Weights of a small GPT-style language model, trained from scratch on English Wikipedia.
Size: 12 layers, 2 heads of 64 (1 for keys and values), MLP 320 SwiGLU, vocabulary 8192, 4.17M parameters.
Architecture: RMSNorm before each block, rotary positions, no biases in attention or MLP, untied embeddings, normalized queries and keys.
Training: a variant of SOAP for these matrices, 110M tokens, 3364 steps.
Each number is 500 + 25 x the weight over its row's rms, rounded and kept within 0 to 999. Layers, rows and columns count from 0. Numbers have three digits each. The size before them is the row's rms in percent of the matrix's.

# gate: layer 8 MLP gate, 320x128, rms 0.142, rows 156-222, columns 0-63
# up: layer 8 MLP up, 320x128, rms 0.141, rows 156-222, columns 0-63
# down: layer 8 MLP down (transposed), 320x128, rms 0.131, rows 156-221, columns 0-63
gate156 103:484495473512533422524512501530492541532503480493492498498502539492504524482531514498530477507495501455510469457529519517476540527489546513457446520499463468483515469443494483499480511454532494
up156 104:524533532468463531469505521411496475499514512480512514492476503521521512512498524566518523451514513508512506554502531508507460471533446477490476434506512489501464511518502508516488522509512467
down156 101:493523513498485544491540498490488499463463495523505519525544483511502419540512487494525483484505520538463546480482528499499547482484543517512497471525479482469483479491486497476521521501535521
gate157 106:462461555446536488513497489524489474492497544516507496491461495513452505495483504524503497473517481476461494485509519484504481507481504492522510508540503481457574522492509499481483525472519505
up157 100:531495470462530531495494494475426521476460534523534510492532470474486530487498484513486450454519510507504488466468518490483508505499494497480487483516490521467494485486510510479552481487477526
down157 098:471500499529503497490492495482508515501506478472486500527498510538542637504533491468508563517507499519499507504486501528488505469504487525500498498531481557511427487529494474538503485496489515
gate158 105:471547511545513472510508490528495493481520486516506488471512511486495504489477502511492552471500498501543513475510511552484497511505497526484501475539540524546500512505506514460513472557506560
up158 104:502520499509485501435553499505513498462488462470471480528523545502551469477514501544501509514510504487502510518485501499469483532522572493470548479515476459461507463525511486493498526479448519
down158 101:494500502464499524514501525458515453508502500452500485492480504501504463512516466496525491495478504518521473538547489491488446509484557520494445454452499507532517567480525431503487541515494485
gate159 094:520453506518509485524530495484474500514515557501499452484509493463545503526521513494524463482491489491502510508554493461475529489485481525526498507511515490532463514497530475498505467492473522
up159 095:474494524491504525489506483507490459544508479488476545494557564502516504433526460517507530541524486548471505500499532527486461495482477537525493469484489506513533477502495504493519533467509503
down159 095:471479545521502531503458499477477502511515504465513493528514545544494486540499469462497485487494481504472474501488505438508521468497491533503471521481480501489483515496492517481516483516510529
gate160 095:507470492519518453505490499491519517503483507473476501479519508461542487498532479505508505497464462454484511462511548476571533512535524492560480492447536498494511501494478501484538477486495449
up160 096:491502487503471510503467492526502523514544460517498477526508536508485487519521484539526511523465506458511498453499494458494452483504488536504487519526489494496568452506511456509515521518496506
down160 098:475486482431502489520498514529517491506487507517538489505483476491448480499545510552509519537523486521478499520520502505513531521510506494451517463468477541473468532503505487492518520511506481
gate161 103:469523479512487527480465532505460479453509456468498499501501495475513518527493561477462489500486500484510507494516550490536496497488491510485523532498555473474468532464539483508509525521490455
up161 095:475474493494539504495523520516516505518477489459448524505502481512531477471461438496469497508492480517526523522535510517468493508482485529513479473504484522524513551484471511476481536511502501
down161 100:500521472535504483497539523514514484532460523518475487524494509516514473479475460514469491515477474507515513534480508493492520482508485506498522508515511473481502458487521506514522469504501481
gate162 096:511516496473500469534458501530476490503507485500528465511511486540526492512469479502487508476453468523465468538500512463504490459497508493497423484571547470471489536495484502507455502471509507
up162 096:521472494498447524494484475460496524473484468473489484468516503548486487525479443478462528510523513536531529524544492496502483475501540486483452513540488447504528526458484502514534494491520472
down162 104:557494493574485491523527469527510502499469506468489474478476519523448484540489513531476463462531495530495533514491484531531463504501520503493517515514511471477480534548491504488471489492581499
gate163 101:501486526522482484515489515515463497551501526499506523481509511520553509476518581480459509518492495490527531523506479483525469453461496448437514495506536528480504501506513523483541484525478474
up163 095:524504486484477459496498502546505499493486493504482494507466515493514487495520503514500544519504491492489518494550528536511503482514483490514448502515508486454537514508508502513480508506465462
down163 097:473553499477528472546498473473498492504504498500508531467459534494487549572483532482505481514491444493472518487500457500522482514483530490493497508506490463525472484490492504473481494514497529
gate164 103:510497537495542531553501498506458490474458523458531464489511477506499512511502471503575526531494505513514515511532499518540516488489462515485543493542529524496482522488495521543450503462451494
up164 098:508514497556472506464514476513524496513526473491512473497495520497504479478494506536510508476553533484523497459443525500492527465518518532512499530485499465481465429501505444536505497477467488
down164 100:482491514500497477507467492526481496514457549499493499495507463495493465544503497523553434492460506513502523534467482489473483493495491495524502527514521486518437474512504442506457463515479510
gate165 101:513511512480468513527495492474466487530463554504477506518526535509516534504509539510488451520538522493526498490474470497497516507472521497450489524471554482481509504476493517506498520503484490
up165 097:484458485496494529478545480511474531492500494515514499494510510497547501504462501517510469524525478488488490528482503440512490494485482507437474445497540490537490497533518497472534432536511498
down165 095:487482487504522465513474577494489527490511472534502501479511486519446446489512493527522494480510517483483494483476549539547508456513491530509483478501518479505503483501542482484482492507480472
gate166 105:552505473458476490504509505536505489472513496493487501477552534514517535499482510511507468530496494486486517474468531488509473503500496485468488492506509527528518499482498512507468547491519446
up166 115:497517470478501468502497499527495526477552513522492452479500542539479536506553507435466504473481497510499495573515569499499476534500526502503526501499499485477490465524494466482496547511507493
down166 107:492521506525520498492518475541482478523508492528465492541511493486532503521484495482498471472504515477534482434523489523515513528512497487493538445492492505461481493554550499518484480510517492
gate167 089:529533462467496491478496435506449523480509515514500499488511538510502497492494528514522491495524495535495523512520527494489553522497444460495485511520475487520507479501493478505453513465529502
up167 093:527523510485479482501521526453504485481440494483517499502534504532498525502470500546491480485547499518508478536557506533472477449483511527515492474487501514493462469519468511490488461460517471
down167 090:520517494514548512542505496525550504532480512501525501503529483494494506502513507459540497479506561489555489496498455509505513496502505555485486540475517510472501550506504488494509503508480475
gate168 095:486474512476508542528514500526517492475536473500500462505471572538499529490466500509499507549476473530505499473532514455533484511492505504477527493503491477516544532511519530497486475523471536
up168 094:495529498545492479493496467528541489466486515497485505491488492465538485527506517521526553497501480523518530491524533501538489503496505451495524505459481479504499509513493541531515490502531494
down168 091:500527478451507427465487532468515455494530519536528494506480483478477493499475508517505496492501511509495542511471476505463517515538478499483521504525482523526531470473475489512500490493519452
gate169 114:487485525537497503498523488523535520492503467517512438505519467497478460518457532455464506484504494481496540506472497500501515460509493501478527456491490523509490477502470516482500497483472447
up169 111:473536489532513497487534481500494519495514521523492513516477528481556471521508494523510524553489498485487481526428459462467517498545530496498546501524503550491484531452475468531466458520510522
down169 112:513497461515525498502532473492506522478465491478527483504486495469518572503448525505459499504484467560524527497506514492493557501503464503481479511512517493513535533520519494482513527516481514
gate170 094:531507486530505456513515520511506510509523496494557465492499505501524481483533509436515497510479545518470499511451452517478525469516468481503484507493461483437505485526512510524502545523533495
up170 093:515509474482467487537519489525494504478490448534503509481533497546505554569458501455488532515489468495540464525504458518500482486497497516520491496489497525506509457473509465507525460518466511
down170 088:500521469503508489466473505518525484505532485475530496500466493466511462526516531499501512496498460522500496469515484484489502511495517523464526521521498576535470480486497511529488510519505506
gate171 092:503502519528476499495472481422474516464454503494501477477518477471530487540528518474478527555503527501559487518516491486548517481525514489475503464519475491473518461495509506473489510539541477
up171 106:510489509484489477522506456455534506452493490477498482474541501488522530520505557435528544527498497479538486473523529509549525515515507484514502496507526498459476457496480496506506485505530470
down171 101:508507498461444505488533493502513513551528548538496535499430491522484512508541555498480489503496508515493462487510505509491537464508490486528496515487522481498506470511533486475496512513477514
gate172 094:516537496479471494535488502481507521456487506507471507524567501534512472476517489514520514474512474450497502509488451459478514501523483484498569492510537503452514491475536460519455476515514496
up172 096:481542461545514493472541499534534488539498499481470499510512496471536479487488485499505531520474547504478541501485523495480424526495489561509475479490501462451509477466520498518572473475509521
down172 098:519502410502469511497501500525481510464477493475517540515501508476483534493478518500505523518486493513528530499494488524503470450522501535557523494539517527521535545505480471528526537528473468
gate173 099:486508464503502538526535475532482547516507502487467472489517500482533470497460503492481501551463504447497539437530491455501494567499496492522501474506507547475469535439514493541487529487508515
up173 094:461484482501518470495527511460495534496530506508503502474490523501490510508501472449454542508496542531483521512523506470509463471561511508520526491507521501519503487544518489469482544469467530
down173 091:494540491482527470523492494492505492487486491494471510510530545495500496498471501489462508514541492513518483528487504492534504505448522546436550498435477550476519502453503475502501484473523514
gate174 099:439516528520499493462479547555507512516500470511529476489523483492468534467508495485472544515448469543502507478493485502490503505463513511484525531512525478471481517524497487515496503529553502
up174 100:516500473472476475494511547526471443519452498509497473508522461443542509516495479484514478479499485525512487513491476525530488516488461474494481521480480471497528485452463555505513492500507514
down174 101:484456523494459520525489539481516500484487490481491497502517466562506467479539495452517511473497522443465504465528472499441496462507510500521480479484479482498531515490480521484494501469506499
gate175 105:483541496526509501540482485518543503501501504471505496521502505532520480466523524518514528468514481498528530531530500467506465470451481504452521476473497539499507481490509476462509515499509540
up175 101:516509468506480497499506487457474500540509498479488484520522508469506515512456464527520491495499526476438507528492485499491535516520457521487515483488481504482486490507516512490441458512488489
down175 106:521480470514507502479474513498490476524502520455505464497483512520487532476486479518483506500508479550493467480489496503507525473505482523501497504497473488565498503458489520550470530468592451
gate176 108:473505464516518571473528528468485552547508496459492516444526501496500493510501484491493445488454508523480543476490489481513507547492516540499487468507477495518507464483483493536473504533523491
up176 103:500453510551471467511521502509527528503477515489448550512458526438469466448512511526497506456514497523518547514508472541475498531480524507471474514511542495532464508459539501529519498499494494
down176 097:508452521531495513549471493472474487503475480497496473524493514522467555478493495502577473453516488493503457465491497487474519481518507532474509501490491477470505484469443500470476522508489485
gate177 093:498511484450479520532445468485505481537521502549474511505521502467518531508471572542487507468507496497483533458499460528495519470492533520509475489513534460525514553483536520504515512512526481
up177 094:501505494546566501478484492540517543524470485489492484517498468506520503507483493452504500483521528518520527533492477511491451492491507506524499490479497492530492479486523457513492492511454520
down177 094:523505525456462487512472530482494487492495502502493507508522492500501420462537468495496478488499524526479536513524491509492499485459484464501475506508496489503526514536510499478501518520517500
gate178 106:490519495517563429497514495468493515534532451513535486506483563481492498485479520483475524497491469503512524471534525504481538494476498504464459499463447497481530489539496445502543480556509467
up178 109:488550447488559531512530543460545504528495484471442522472468473544485515508441476523484511520517497498463518506535513483524519511478506453521466507514522493490518497516464561484480498467481464
down178 107:496508484465487429505509487494482460470529483502504495485508482494480492486488502562550520499519508515485483499546419510523503483489451497494495504516508458525534472464508450482540501508506503
gate179 107:454527475529478488483540491507499523522510487510519470492490487530451469477526483473529469512478465472523506479504506488490488498505487513491528511497501503502530504505527522538450448501538493
up179 104:435503496523501513508494514500467535508503499511484515465532482524475469482496474447506478473495471502529487489486497527478520498505492481489533538443520520561498492529471504483508457501531542
down179 096:517468499513485528532487502453512506486480560501502528533461515530514550490486502521501516476488508506520546475467555507463499500506506460481507522505502495512519528500496480485518512494446521
gate180 092:529508494508496561504525501484501504472528472474522464509509508501486546498548480477494487547514513517521485468527483435556504511468500471531518500488544524466504483538538505505512506484491461
up180 100:477556526488502491490504501487524514522487526497506487497536505504516508504516491475500481519532496522513512504487513543528481502550492488457459563483571501509508511524532527533524468466503522
down180 105:507488523520506456537534497499470516504507494484467482536478497506488474516500465484538482514502498493503510522538507524501498510490495466556519460503504484519495496521514493528550501500507526
gate181 110:524499463543496466475493534473503541503498473479476479505475507481506530483493464541492502491494485497462509531537536513469487446494505560474465493489502549491492509517492456503480512490467524
up181 103:449495511480453487518539519504513438530512482516508449476508481510519507515503473485520507495499521482561490501499470492497491544504472506530501497482552487536501525501475461500477507568482523
down181 097:487477510501498527480462512508490543509479488500483481546484536484527568450487514535506503492510449508512510505537459503491449494480443523511534490476462540518543505477469483474493531478531529
gate182 097:523539517507509506535471470483556478509444513508497475536510478488528454513483513523466536511507489518502479467472471477502475513523483508511518522445518513523562498475502473508477479536535506
up182 103:487490495476513508493525462491509485479516545467556481500481513496479494468499479446495539460521460534504519446487523486495513525535482497523548501476550518535505532515463480510503490486545494
down182 099:528523508480496539501519545513494464506464553516508493527502459469546433478483500507498508518493460496507532486489511500475503532480476458467502504501508496539531532513528506520521504474479487
gate183 101:522480516492510504517459523482475443489504529489526477535502470491542533506504529485500501497501513482510493546506504477495536521469484549513521470502493448540501478471488518511479509554520491
up183 107:548506477477535494502548476506466527514500490503496484479557480491533483503505506493496529544527479522530521492497496546491505537510542457478503477509511470506510468539517509497493497543496515
down183 102:470474496530490496499508490483501509517504499501501488486528482487473556485488496472507525531487515504460463517488478535517519541517494471521492508524479518531551505475522522474489533491571499
gate184 102:441474496504477476489477479497528502471503472487495543559538493472489471484499495481463467496500496472516502496519454520551476511492473502478543490518531499455439505481507442487502477498508440
up184 104:505476501505523527458535461517479493483524511443516558524486452511470502509506501516503474490528503466487454507476525527501476506501516483509510452501530517510493550511521519494487471468530518
down184 112:513509492487466512474515519542466498464521511497506492471525519507494533544510467530467496539536470524497512513482501491475520516494472482462495464480479559539511486519478564519516506496489492
gate185 100:496491505467519489478519536503547519512505469519495482524541461505529477522474471525461490543526488533474519499512513483481460467514493506534499474471505512513479505486466500483487467517469508
up185 099:544488459509489531516546492481525498490493481486517543510511482469429461515546540491516486473496491485545470505524467528516503517463496535470516513534492493525517499480511514524533521540560451
down185 102:506525459490516518517517476470514509488531514490540489471529489491464503515511488500531475522521557511482551514491517550535516488522539521513479542522490469486442482495554515552486466544468482
gate186 087:508514501428512485500509512525546483519488478527532536490550517519502504483513489514516531517463467491488503497492522494557551478497495520523511534472444494541540524505523504476513457483507501
up186 083:543527503511519482532500489501479495483499494481513482484506523469482522508483497491467468519478486506504542470531494531477519545510540534565490526469540507503516525521521510524446535492500501
down186 089:470525516527522503535483509466482524536486531522454515503457523490479530477515486498480483546509544472487480502520481500513511502475525481493510444487507514540495507493451522514464517511510485
gate187 102:507504493514491508516479503486511490557481486455506528492496513514526481504513489508512501513501481476519523513513500509550488484565485493511498506507503514524528491497472509485479523454492465
up187 087:505520549532514544503538534514500498474495517501515472511512510512534505507463518523497477467484492509507480513525478523493511525492519529489467482554522543500508493489504502462478504498516473
down187 090:553520464491482483505503514481504499494527488513553522502478531488475490547500472483530510528527554481491481510509537456488489508526512531481508485467490454491495494513511532493497490528529477
gate188 098:516519539523502509555527466460428487494506481508511461509488461496500537496523525494501545474459460481546484509510509496473509505516519507517501499488485522472470489530504474485482495466536493
up188 100:536492538510493464491507473490465513471486528486495494470516466474510493513514491517517522502518518504492479504494485540521520483473479508498485490488501501555493490517503450549482471515476498
down188 100:479526498434497498535521502595463467520549483477469501513514480493495497491488497446467510487488491494493483555510474498470497519456512470526507466455486484508495476539544518526477538468506510
gate189 098:517493525507469516494521519473470502496537524502466542506494558518540555523493541518502492521505457486525475458537473488497486441469505495514502476537511543500532475505516502518527501557492487
up189 098:519457492495482450528480439520513455536471476480486530497508506487527469445496520538545469523459486552531479499534526497479509494490488505479505508466486516507526473545515506505504473459473444
down189 100:491460478506514490516495502499489522507532518519468516508490543508459520544514495496523464519521470544481474481507535536534530513497493454540497489487505478468496499494513486466480462504513506
gate190 097:470442531471475497491535526494506515482485509527475497507570503506489497491505484544502512499466484486489490554516483533502431494482479540478486508508507479500490481480511538506461493518491501
up190 098:517507510527449497498513528514469495481497492516478452535462530513527505545528503525521509540472519466504481507438484492484528503496530479452502519494506519505496535482484508478498497527560484
down190 104:497479525498489508495510512479486550493524516494457529474524460497499522493549493496497535521489475486535471428528532501504430487525490497549510517512475513501509456522496489498478505500502505
gate191 103:482505475480510476495488518489504532494473510518477522470510514507487507493499443505526507458493517518485521432503491454478540516494482495538502469518519456479444483506514475536451509483571520
up191 111:461481510466474512472520535501495523482490509469542469518530494458491496510503489461497455482516528509514468502519482499503494545503541477524496478549462510509511485494518507513457493463487507
down191 102:507524475497507527521473521482480499501496483517535522485531517512487568479483494535476548505573495539507522496484527529517558494524486507491529482498499450512484522515497495508472528489473490
gate192 099:524508497480493504507509522547514533463480476516530472485507528484568522461516483504475500559509523499510490456521516506532489501530501489526493540510525489449503488490549517509477500518474471
up192 095:555486506475468498522526510538514521445521486518508473504496480497514530505479491485503486553488505493541482475502513539526516476547523440499510502434487491485490500478490540510469505535454542
down192 097:485498503480527535500491509527498462514486520473498502504515500518476549488499476489485510494523476518478472497524453488497524507478537475508513508485514476482498483525513488471485482464510516
gate193 101:503479457485507493469488479496438514514489478455527500501467486468494485467541508475507517516465473517529523462500509520501511497509513490483499508484513487503524477522458479462497478459537469
up193 097:472524513482534501531455493479511489518530543499499496505482530484554512489517539489518524498489504544519476493488524482522522539502488507516507537458520515488526522472485496456491471512531500
down193 091:510516491515520543445495504484510471530520481489474537463493483509488500493489508490510501504522542534488538508512496496495531509507544510529508528530499482461497470498406479498482521467544451
gate194 094:463553494509517533510502516477491510481492522514519489513512476532449470491479533539493505469496476538516505490519424494513487459526512550475485522514529483500490462521534491470501521503485485
up194 091:466504460489506503531512482500535517526529549527486515473470519513529492475537473533529504450491503465489502504532491504446497471481537478509477464494521494525457467472490520563500508498533470
down194 104:504510514489515495472508469492478495477454503555522493502502508493484462441464516492510526531519476518482490516522510490481493507516501513445507459477502431479487500544536529467479500526501515
gate195 099:493496470524516531567488548535511496520485497532495466548490525510481510524510524495497516514472523527476501499483495521546495552473509498475497526501501516497473504470508561526479496513508496
up195 106:467486525480520493495494482469470511498505488490505527486461473523478503452492500536503508470530511493536490502450488438490502468452496534482481517537533523529511503519490496484531522482534474
down195 099:476496519513536484510460502491480500498500516509481500485458497496479509521461500500479480509476503522481471462465505500494554490486467521450497504494489453500485489517449537473538552497523486
gate196 089:480500554507539519483497463469517492489479471502505497499521492464552510489491493469500492460557468502518502538478458477511476495504488460513494545472499518467489526525509489503497492498496486
up196 101:472500461498516460485480508519493486517492503459492494463532574514486470488500494448484530510488505486476511502502533506531513502490488507469448456483468491460486493475492553514514484490513499
down196 104:501515528520522538434512529495487541488481507463533515536502523496529529530494540493521492523431526497447441488513499482486554462512548520489496483522488501502456462462485532498513519508478460
gate197 106:477492484525512520484506465480486508502494458491458466485487491538551476489454450504500503507489499503518524517529472479472505484486540492487536503514513523513499444504457493528496492544504498
up197 103:455551466469517577529506500525533512497522508524493528478511528510476520498543521526497523532480550490460464522495489469459512525456496531477501487444485530504518502481497493524522492508504489
down197 106:497504489524512526486502459507489495481544456492496516564521511501530496464534486472483512497471503479506507455507474523470503493495508530526464507462488531461510520494532546538523477491480503
gate198 101:465500444503526521504519483477484465503545497519508485487488525532497527444482522451518498537519554483506501465551490496508516462481478510531471492501467467484501513490448493483484496513524508
up198 103:486486451434507476513485484518472504479485469496483525504482482467523483482488490513520485506532497449509522518483523467494505515486470475506509498546452501469498482508523516481504514493505502
down198 102:520465486497535476516490499534475507518468469480506484512474532472550475432519489496519485488491499488500548450482501523478534524519510543508496516473548539492493513478541471519482502498483493
gate199 104:476487529479547490509528505455464501522474499487500471538498527483576541521525480514529524537486506457522477514518549455487500528480501536479502519518472498468501487490548531476489492523476517
up199 107:504423527494516490508522515466503523505483483500472496534468549479520497520514497517512511510459549454511504528501509490511452523467492515520479516463509460465503465485486534468483455541467496
down199 105:500477502498539506501518488478519537494460473467492503500484503516499536507514515505497485517487483478510508513435520505512483491495504479435518555491492517510499478515489518507506458552496481
gate200 091:472514503520543521484519542477498495533472490502540450513466506464486487522470495497508501499542419573491470506481493485519506527484532509463528468497498488502498490517529507514492524473517500
up200 099:486503541466517508460475467507478502502493491514510522484509490511505473502489473408481504518518505519504470472467510511524536474512495502472478500491496522496566485509477523487503452522487516
down200 106:541518471532520455481516510490490460484524515451493503539495523520523473528508538512516479505502508460505500484480491490468466499491498494544532526501545488485484508458490483494499493498527481
gate201 106:553530478532525503511537486511508499461497534528481494493506490489513451494486535502492508475521475460483562521498481461487525495506545521480487500520506495504474512478499525499537485487479474
up201 097:489480520513540465520476504502483483547497520506490522522503528501518472492500523521568483515488475472521493474514501537532479456512510523520510496556507481482515481524510458446542520496480484
down201 102:468500456479482491517468540506501479518504477495461469511536511483509473503465457495550482530547503484490482469499525479474493539490488487460482500486503530516537469493477499468484505502512504
gate202 094:498483490492454524511485505482486476506539475472484518466486516478483532515506515514515491450509471519492484438502545452478540476532499457496508511484471470517545516518530510441517480516573548
up202 092:513456471481502492496479487515517513520548493500514500526511480497530524500519512484510497556539511447512539517501467476463493495488443470507493508515515501481441462499443500545533519495475473
down202 094:506548524487497466525489501443499538468522496459493486468494509485453417534504526505526516493496524532521510467462490501490503514489501493552472523521473475540529449488519520516472493496505517
gate203 096:502510483510499513522492530504497538478515543552494468479455519483517452468517503515435514471473476481484487513529544540508532465491529552523473515545510495487505441528485529510507506457489473
up203 106:475545501515527501475473458460469474538485500479445497531514467491468490518470498493469485489502507517541477467489490501489442501486487442482493492526548526511543552504500519466495506524488500
down203 108:500506516526506476518501511535522519520504498481517521483488478528515548502482487479520493476522511451477519536474503495528549511497499505463527504521499500514533551485521496514479524480511503
gate204 101:521492517497472465543523495526484507471484505495502514498501479499502515477472481485524500483444491498461473480481481508502482504489505516498459481502546516474522513492544497494445502480485477
up204 097:483497505465492500500556508486483535494536498461478530478480500542540511535530459519444508435516495523506515483528528511481470507523514498506496502493475521505514508511481467476507527535470456
down204 100:502506472515512536503471521477520515509463527553451505460491499512504510481457521480538540459478503499500459505523497550480511525500519525522509488500468498481530465486482522482504524454542551
gate205 107:481447513508508508473555519506477499503484500499512497462520533485460500510470509491484549526494502499539536476557533457546512509482520529540499540443490470487525494451537479488507545511507492
up205 107:502514516475461462497488462520495524445528476447455507505532544492532496458529522523509507488452512485490490502502475524516453524491535511501508506494485503540506513471561513509507510475530465
down205 104:528518438509519551515490472493461470512510511524470468513504451511444492506473522494497534502524479503531477506514485492536523475519486488497474439477521448479469483486513479470510500490529492
gate206 105:486462529487558563520490526448469462472469498490517462510500494540481480507473510503522474498503531523527457482499526498518527479495546449449516494532507535494505537503477471504486483504518502
up206 103:476560509514499498493515481488486513480471482480526560479453542500504501505480558558496474478488488462479519506479500492506510517488461493528508479511550477514485516487524486467489526489486446
down206 098:527520496540493523470412508508486555501557507442487494535483503504536497519526520511497537511468499494522463492515542544477473466520487495550464468466508508526478528480562465517487526500479530
gate207 105:460500471526472491525521482478557476479524456508532480428513490495492487507498499475512527517512475477528485481448478537481480484570530520491428511476495503494497476473502483482475521519464508
up207 101:501476543539466484506478508470465521503496532564522492510495491508474490561451518459536508481493487546491495498435482516499478457509508562475472488495493520556495466522518480480515508498538474
down207 099:474492508547474469504516533459535502506511497487505498539516513523510510505505498515499492471487480471484495505454538499516539496505483479500504454470498488545506499480488468519490515475464552
gate208 101:528471469509494507535523486449491507445507441512525491493559538492529490515510501522494535492472543527521502491501504504506516519538488536480482548494481529517475501528472496537512520494476492
up208 092:499481479548508518523505509519501489556476568534460488516476501508492488516525502540530523501511519484511462527541497542463534518481505498515481486498513458497544472482516495471484539482521530
down208 090:513520485521518521504563499486501525460497482508526493525486514481463481549490504468457527479461525503529466493487501491520504452509517508526453511453555512478483469513518507519519508516498498
gate209 091:483513523539514494481494519509474462500503500486512464467484510509465468515515503444516537499515464510485485534519495480527501490490498488468522506525491456476475490474462546481512499528551489
up209 105:531462464510482506498502520531485492464493533518516465493527448496481515514480473489513483533474464454500527473522512490496488487538471510483490499515502513549485480489467488458494476479469486
down209 100:490496471504474507547499505487522496481474508500537474526530475482484453525468481508525451533488498515515477481513479506508489549467492513449560502496518462505541522500508512538457465517494508
gate210 105:485473495520496484534550489474508493532490493474472492467483554481478526505498491479525531479491462512488513503521531495526500500509502457483529495495483516520514502530534515534465503491497513
up210 104:506510545482465490500502530473502490512537469509517489475491511498470476536531523532478485501513509492474484514532500489479533498495475476512516500528478462456484489510460523486513579485493504
down210 092:453520525462511492517477488550519508481505486489518524509524471526499466508557452524507504503458518545468498474490495455478498490453494484512458435496525485531519512534509493491520458512543544
gate211 103:487531495527522534498471496495533510504502552492472510486516539511497511520476519488474502477512508486520511510495521482505485471506545484425504473520476508512510493514532472497486517501508496
up211 108:499523517470511481526511520484511542481523495506514489486496484547528517500492487454487498508523489530514458445481461515497503562508474521484483532525492453476483518525524531497511518466538453
down211 103:494503510520475512460495482492493449479468479496490474506526549501481526508544507505529538439476496495489513570490476486508493485495493510542488461503504505504462437552471453482482513498450509
gate212 106:466520512494496487510530550492502527527502479465459490499494472491505495484560471522498530532505480440469498504490503528547506471501498461487531534501498523497463524531505488513476458526470523
up212 109:486491471502498510523512475524570450487520511500507524489471550469489517515506484491435494504487487531522464540436464495501486506501524528447485494486508549468524504523506486462503489493532525
down212 113:478471506458512537527517494504509515477471545496495512501512496510516503446520509492504483509484566537513495507419500525486482505507522504489513473471514555488482506536502475495506482495534473
gate213 094:481475512502495483479511474428505465509499512467476452492528497551438497508505518519496509492549493536487493518515529468516503534527551536494524485490493492498542501506524527494521533492502458
up213 093:519490535550522507489537512520491499492496467494457488507467526491560473458506485468543519471468472510496533488494510526472466524503488522448515511464520528518481485506466499516479545504489519
down213 093:481525519483489534512511488511483522523505519513562465540487503495511452519504504517516502527531490512467505530478537489495516511539559523553519517501491471496510529517524517525498516474516533
gate214 099:473419523492516494527488566480469510491503511508495475517526506495490474502475486519484501512513460474517481497489481511505530477485529480513515455510487518460541513504538501506463470511525488
up214 101:523450530522535485505528534527492470529510538524476503531533528544530519503478513477483489523497504491502487465500536529472506523505498503499583455498494488500506456510528525457517500487525520
down214 106:478432528489494487511486476481497464500528563500491521461492472524502470484540534532494466505511506469527523512496492489481476486509516524565435476494500538544524518488499474495508496515523509
gate215 100:515488512522489442448512500467511515555491507539473476506535471490496471521481490509517518507511521500449511509533461500523536489501482523502501496541530504502495495529516521452512531522494491
up215 092:492483498469469485496495494524509507496502533527458521513527489540503491549523495501479413499521523529522556496488498512483494497472504537493454488542495480502441503546474485496511472491516448
down215 099:498487519500535512511516482472490458516491464502520518489494530511496452505489532500485464513520519506533506465491465478491499546500504437465519503441483510554545472497482494484479499513515517
gate216 103:470493529523488472487466488484504513476495475506506480501519522518538510485468483487493528476556495514511484468509574513500508507526533474524498499475457530496522498502498489529497509518537488
up216 103:491543482461485492496518507481450482474462524506504485478516456497532501510448480515497479532504512465538535474478497486467492500505497506528484547499517489485492465486456482509480520486473484
down216 104:476518498481514513512480497519541500505524478521501471522484491464547496538520483515522514523493510516485463486521486500503481540467489491497470495537514498519489504477539471495462474529496538
gate217 098:508482567507490522462507518482502487446494526468509497512484465503517509509528503518527459494477514478543480517482519494567519474508536525508547499504474513493480495490532540494466476531521465
up217 100:529515450514489512456511454487502483520452542471476470480479530466488450504483538503519448521469539507525523539491516494513510463508487534490514499526495487537487506497483505524491511478496466
down217 101:495551493542454484480491492496507514467500530486463503475479509513504530538522502493454489481466494518518497465520503514502519457483470521436497457526508495490512506512470510477488524529486492
gate218 093:457499480514521511499494527486521520525513508524532458464445508532518521467465483514493515471497468495515468514511506482496555507505521489493467521481455528478494483476468474530445505573537480
up218 097:475543509496476462514526534488473511491499508502503526507526501540498509501518516533535541494510486494474477540457507464509511502506455488504459509512480494496495473523492497485462450528476511
down218 096:518485536515496499537495473502489462499489532504517508504503510504502544463547504507459495505502551459572487509530560446505480481520509459492495547480521544538499518492505531488475525501510480
gate219 100:480528548518513498482489534470519493510448472501490469511481469505458467544475499519527512499492487514541512517494506509515505470518504549448512479484496527490547509503497526491459464503510487
up219 104:520489527459477453506518486491484531480506567488480509487507486499485515531456546534510503483519540483545520514527461500517517492523461513547511438522488522531513479505532500513505505485536473
down219 096:511523518467492485491507525510532458515542508544475543502525525486491490518502485475489485507464483521477497577505500468542463539478490554504473524477484498497512536525529512515494501540466506
gate220 098:482507505525510513527499487493495481532464592464511520497504540435490495471478491501518512470501500477483524523503511524505482497487475544425509510520491518471487460525527527530503449486489498
up220 099:531495473517477504531463522501457510453502483485524502442479513469534498456512526519523507526520484483532474499470521505508523459477453499528502540478540480547559491527510462472496508519474463
down220 099:504522480477479493491523500494509497549499521493520459465518486469452578509477483500505528528478511476500486478487509476516461474502514507518474473531469509523484442527478521490512498528469531
gate221 098:502488508483530535528492469545511531433488544476500472542501489482562477503498505474493462475521529510517508502512470472521510503511511497513494504479509541558525498518463524508481513497485537
up221 103:544535470544533475505504527439504488485510477500502533491490464491495506488484495469507460516541486516485467509528474473526483514516464499481482485527469492499498538480485517462540504519506525
down221 099:479508534494470522468497480483522501482536508473462500520479471516524480504521445454524496478502463464494441472469501511499498422454473460475467533515514534478482477501504521531474484496521491
gate222 087:509506493486500519527515500558539508527511499500494545495466518540441510492495488494505463462462516535537482504491468555524530484483484505466510459529492535484496466491485440497496456504471465
up222 087:504491516476547506479488459488508525496459531479501519500506524486463480506496444492490446483503474500475524486472514498531524474460487524482500468551459501509493472518518497497495523485498458